config.toml
init = "normal"
lr_mult_o = 0.729
beta2 = 0.95
Each number is 500 + 25 x the weight over its row's rms, rounded and kept within 0 to 999. Layers, rows and columns count from 0. Numbers have three digits each. The size before them is the row's rms in percent of the matrix's.

# gate: layer 12 MLP gate, 384x192, rms 0.078, rows 356-383, columns 64-127
# up: layer 12 MLP up, 384x192, rms 0.0802, rows 356-383, columns 64-127
# down: layer 12 MLP down (transposed), 384x192, rms 0.0676, rows 356-383, columns 64-127
gate356 092:532523512486509509481514473539507502508518483492488501568544509522524473475487480537489503472518505524507530459505478493468504476462506497538534500524478521460503498496521521480503468539493491
up356 094:508529533520462489497493456462525457525490442507505498477525504518497474499468504508506486464491493503487509496507464471558510461478487496490491508511502538502487512530522552480513450486490509
down356 096:466495516475488533526509528539502501519518487453515491507475517489504477548517510499487489538519490532512467513508506451497466493491481488525519495515481480487506490476480519492507517488471452
gate357 102:468504493517483486502464459471478501482452547545504462469493517494460454507553506529515538514539515492491503493541513513493479442478487495505513501480473482486530482445512503474492504486489475
up357 098:517490518538490524517490490512529491534529527465519506524532461518545512570446510501480501489494507510494490456509486483504498543541499495512487546544538469518503539528473480565495535517480516
down357 096:509522516500473467475524488481480479533477509490487475513473522503531534469517505536504498458530470494497507485460469482496489480495501484506523543495476504506497518515495509478527479462531496
gate358 096:509525521519523504510448519518509480519525462493510522504465472506484518488470477491481510459510536513481490532456488502509522484536477547514520510498507464537490466511495449520556520492551516
up358 092:538493544474492487489440503543494474500508512514541512526487501495498534452518512457454483473483510509483464524437478516483519473510459516473518490465494492483485479501535464508546505487497507
down358 090:497514447490508462507522481440510528457506501489501529504538486514478472503522464512531536547516502493503482531513481488475497554500501463452531480479456529494509511504497568504464520508472517
gate359 106:478494498481437496471478515496497475502498464500564505499515486519486458497486503452488548492485482544526523525492513518504491517495498513494483486511550537544462490496507480498545459517512540
up359 103:526514497525550475522521505487494542560473496533499513525524467545492499467470512494497492498549483525503445479491511482504513513504460471507482488505535467525483552520503497541534503499493460
down359 106:547501523491482470496513526482495489481483502490518500442542504545491547471521483503462574469534475541482454483549494520466496509484548448495511480496515514491517499519488514496469503524509475
gate360 094:491459467486505526481486541504497473493496474477472536499496490537497522482487460489512532493505512472462540484499492449563497531481511510507479491511545523501509472464459492492473538479485519
up360 097:499502513473497520488516518492505447466498507521481520493458483474475511463485515509491478519505549493519475498490495489487504478500545483500494507573507504517498527518454533481479472530464482
down360 095:480475478494529463487506540418523511505501551509482517510510530497489521504504471491498453506511448493517497520520488466510547456506498496446500497538502514483472472502478500471484525528537500
gate361 092:466521541471511510475529493457504517513471473482502510520490468527477476479507543520520516490499463504530536526542478512562499473507533511478518513517519505489497472483478512495538484503496481
up361 103:543450505531487472529476486523542481496468486518485499513482514454529511483493484499480487529481448513478474506456570467469503518520474505497531508472498473509505511446465505433524489478529484
down361 097:491535534453486462491537487493544488487487452497505490484504479455468516491478513499438531484481479464459537504553516483515491516465533482442524491513542537530479513466505474511476478488473487
gate362 096:511510538531500502507441483502525541485429517487493475497483541452499466493494513476487501472484486543504517490495517513502513467504518508518507490536525462493502488463490500491494480487513525
up362 106:526513500524493545505496462499482552485450490492506487507497534458518442495494511476517529499482474493458501500460523510458530469503545515511532501547513494467531468509460504494463476451496524
down362 094:505497456488506536507541496496512471519506490499488494469521493531479524504492479474469505540483524486481473503484487516475508550509494483497505514503498543521513486491465546534494519504464447
gate363 099:501508525495496530486510496509490516449513552489477516531518465520509513525499531494524512502468483468505455478474499495537506447510517545466504538527502469463515497513475524487490515506524533
up363 100:560499509468465530518496533528462504471530493469512488545501479510480531510491475492509480522435545463499500516494501528500488477512495437467481504519543465501529497555494497515504486510476499
down363 102:536495531488510484513498523502515528521473500512481483455502507499479482497528486499476536533543575466488522507509479472534494522449499503518479512488474503536525502480530562505503504512471521
gate364 102:450485527523485498479534539522456504487480481519492495540480542523503474517483481483439497507514557520543542495494513487468534523534490509529478488490546516516494475465534507496540491515473448
up364 108:506537507490518563528459516496540530493536552502485508524515515474495462480475485526517530500513483488435472515539476497462477522536449507483508503460507458493499512520487506496534545507495518
down364 107:495478522524454521491487541535462478512451494502503490513501479515509490551508465472476485545476498568569570490462501502453508511550535495472473479478492497497516520520480561467503478503522500
gate365 103:507481544488464510492480535506517535486477507516507516474474538478500536476525510441465495476465495510534501520504539457481510533498507524470506467528491473496467469486488482489541511490525502
up365 102:492508495510487463542528497535459540487526528518474519514490519467490514513501508453502528521508494465545493472516503498479476530515488490539525458508506486515454478467505514536500532473488512
down365 105:489555441504546504490512494518511523449502475482495492493519453527503468486460476522505504563505499458512485511523508519532525546512480472518538500457497515458510496493499516530475496487526529
gate366 096:497483488467508499493510470479503511482479505497496495409443514490563488502534425514521420499474512547471518487507503484535508472516491501531497496494498532537517513520524544443529509481520508
up366 097:495488516504473464472455497476521499495473517502489531496493487473509451476493512482501547494570553485483461489578489481450494505506472481501490510476475543445503458498505541471494489531515496
down366 099:512486490508512499484516512477488537514480517506514473532493509470525535528470536531523491569510520509496460522491515459497541521470501504496524535512517514440535505480482434499503549500518525
gate367 091:502535514520524517520514511538482469522500515471468526470486455499564504493515487483511527502521518520481496453529490479499492524487502503490508500472536536474528507515516488454500422533489557
up367 090:448516524466539500505516494545500485526504540509536532500442461486525462498487513485451498513490523454466538512485473485494492528505472511545519482503484472467482508469502479533492535529486503
down367 093:522460553549513489505482507505494507461464514518463491476480463510543459492497478499537528500478495488473503518498489505494533520467479491506511503551500508557516492511506490474523467496499527
gate368 108:497490516472450449457507493492511526489531459483490502497514458550477496527477493497479473452520493523472507528500529474507468490526522514523487496489483532508475460506496506463516472483449455
up368 103:484480479464503513516513496471476518498481544496448474514539502484499464510516499513481578507545552514536488504484472551479492543513461471479502519490551491534509515493506495501463480502485439
down368 107:499482475510499480482459492514514501446495460493473515493450489485493495533461511519505543470511485527492478516535535505510505471524479485462495477517471480484490484510476500484485521500488470
gate369 097:504492527496516521558467544534476528496473502526531505488472494473494525509512551519504492510469500485513493512531494489518480473485535484535477514457478486450554509484470540526510515510505537
up369 099:490482482459500482505524512501533540483509521512478489489528494507476528476512492498512449501498485498531507465532506531527514521449492459457466487548476534508514509482503505527513511478490547
down369 098:483515519515478511491455493499490472524492482517492505491497454472528520543491515511537523500487472526464471480477479465523496473492452511498523502461503555481499515505523528536481517488483507
gate370 093:511508555498483529493482509476507509485490485507509502485509472477529499493494472499493492467498487496480521544541492476536489520481485556476564480497507495509463513476473494519521474497511519
up370 095:499506472524507483452517449498514495513492449498546451488479516486511516485518468513531479451497472521475484519562492522486504504503489503499506502466507478468498494514486486505520485560500513
down370 095:534545449505552498529498493512505487481496522494501463451485506541504507488517506544531507470481483482519489480512490490519484477491499486521457501538535499427468515483517516509473475537462486
gate371 103:509519490503488455511517494502490489484491507515490522534477530494526483481519507496502522475486511531516518527479516461513544490467514506492472497512509544493541533478484474511520544487491558
up371 103:482466519510487472518489465500457516477506498501500484492505495518510495489552501540501482503544528542488549452487502485488470512471551488517492523437496483483499476526531514503516510518512490
down371 102:517518467511508520528487476495507512498508524538526535497454503507439514489468493472509482524517492479502497541515504486516508537504488488518474494531491508473504476508485529503494510498501537
gate372 105:507517505501511489504468491484492490498480515490482521542514516485476500539482489480499465463509436513482523531519553474494488510535485491485495527506544465532521517481511497502506495471522505
up372 107:518532492444507559466522528483518518531502495474497476475496523536475492530505522533521537519496546472486506480505499490551495525539458483479467499529547490502488523551518497483528497508443528
down372 100:509512518506487476476505537448496538523507519499500507488494497484520478467467488478509473528474483491487477482470515529485482539469516496535487541526516481511539460500477518504506495484480480
gate373 095:509495500480522509487500483493490517512526483525466517474488491514521498500482469477463499472544493515528503460452481512467512477476512515530507498517514498510517491509524541557520519473501506
up373 094:523544494528484475500474473525553505509476509544557525502495463458488456549482516487545517504513461522522532465504493534442511528504498540480511502539483472491539500509489529452531489481494528
down373 094:524518510451499500533513507517467504523494515489479506548466453530512514504541518474513513473491478505515501467534519502504504493517495484496512486471515504474508500529512545521545493518508505
gate374 103:531465478475506516484510523539473515490486536512499462506500515505477523557512500531513487511457492475497503501498509489485473506529499476486483512498478483544485465502488465512506460473544507
up374 100:473465497505498525459544541466509521518497476468480509494518494501536513480467481465488494549508478462477471486543490507500497516519494515521482478481513509549483526483457499487492476521481499
down374 100:487524512483464514480502490542459455514545498511536482467498504532493496489502529515518503498494506488548484499468471495494493514518553471524432533504512491504474477476508519503505550534523494
gate375 092:547492483496517501537459511494515466479466463470486538450482497521494523499536512451479482485508517507449459554517490499470487466511549458550487468464505462499527473491481490566492469535506470
up375 089:530454482461492493501501492510501494515503479523507533532545475502471459476469499508534517456478536474482438495509464496427533453505492510504502488512522541527484515527500454529529517537506518
down375 092:518515506501476471510502532505497504464457501478548541492466527494522544518530440486489466520523504485475471460521557487511486515495507484493476502489455473527536523478469516514441541488503468
gate376 098:494502508486493463498482473480466522514503509550494506493491521493491496516534528527527486481464505482529534533522534510505486503499467529501514515496496495497468496523501466515473506500498508
up376 110:502514539503536524469465513552522467536489494507516460522499492516500504558457457493479531509522520523505483480488501523532496500496503496529498500502503508503512511451505524468489519498515500
down376 101:506468515507509471501451493541483455504518512514518483532529526516514489504461479521470516539533486523506555530528536542497522512451499520535503528488488539516485481475520526490495521483495523
gate377 094:508473484505513498548509497464535475505528519451519485504448489498525507536511527509524474478485499494521473533497467522530533518542513517530474503499501452491553510494457512494505538551468528
up377 090:495481466484486510476516563487518501512508500504488520481528491505458517481489479505497508516514506502457483458490490460529457494480504476468492485508486528524525517534553543465506493505501479
down377 093:504520501469464519463518479503501527503511511536482474480475519490510484465510539505505557520498513512490501514545509483509524492468482534473537506515491477500484490530462483522498514520492517
gate378 093:465483500472482483501498493516496509504507532510548499466459496462485502500514474466530450528474504513489478533519552496482442506555496534473480553532493505491497517465435528480504509513550523
up378 097:537497521490487508480511509488538526493499476511470466542526504470511450499475495514469493469531519504536535439503463545493526498474483472493506508482501498472491471482529480482505527482444485
down378 094:472511481483437477518516522464531524500468483499493464498441521488523499515516511514524540491511470494472530496527523494532510495512508515460482531515494506508422491462484517483517532501540492
gate379 095:480512555495500490522545478492530517488487479473480483456512471533494511492494508495517490515487525508488479516457457508502495530502500476473478524522520460473522494496495484464543504531453490
up379 095:521503475516520496490448459487462491525500507496532489542488514493485475521482478488479497484487499485470498504546540468502505485505491512512527469482487503528465529489539504544475512515493499
down379 095:463502520511530536527518486508493496455467486471487466474487518492510498514494481510459493487498518461483514495456518542528508484517478484437484476512495476514541468503487507460501505493487502
gate380 105:460496475528492489519486530530463496473492481539471489490485535494513514490553533474506474523508464483498487523515519514498453491461481501504515492531518482486528459503510494476499472505496482
up380 097:547505520488494463514504507502519498507490496520517499517545501483525487488464524532533544455491511479491528533475467493520536473485523491476558497540511520476493467537496491488518519512520485
down380 096:497497529493476500516514466541508541523542495497445515528501487469543469445526492468491512494469513498557494500568512489502475472497489454459531508471498474478504486503446498516511502521487497
gate381 102:438490478478451510489482487493522529491477503541546525462445525483509486490501485508499466445505456539513505502514490517482509488471485511482504488499504491494491453500488534493478525518502481
up381 097:487516420489509501498520490506524493456482473505484508509476481515487525485489487495504462481546482507478476505503537488481501501499519503510522497469479475474474508496500536492517485501535450
down381 097:500457495500507514523511485528529499507510498501484565434499464483515511518486522507535506506540529542507517471490515512481474498514496483487501532511502523509508493480503516486488482505513518
gate382 098:484540511476446531511445505456489518447500487510466501506484571479483494507492499458508480493520494496508514508530459480483484442477494524461462451521524497532445468504490502505524507531496487
up382 107:492525494512461486509503529487524519491510468547489536507482549497500446504538473496549490471494475508518475503534481534524504475500506520478473470556520538506471464498528484483549467511474483
down382 105:503516468485543454483510535447501519509484538528467469492533498488531515483517492505499508505474494542494475518539504499497481485485496488472513468477501477485490525466510424485507531534514481
gate383 096:471528519487514503518501508520473470519504496495535514479492505478490493530503539466445491515494544516493484514518471499450519503544490492491507504486502474482464511479471533519494480525438490
up383 097:494508486472502518519512514487531507456517493482477534487422503497496497468522466537526462546499494508502500516506514543472509512456521511535450477568536528516520507485490519495514486522536513
down383 100:467480494501473484505530489508504517485546498495502493475508511539508541491503508451513486479505453483514481514503515482511496491462472502518502492518501494539528540482496496505526497477496467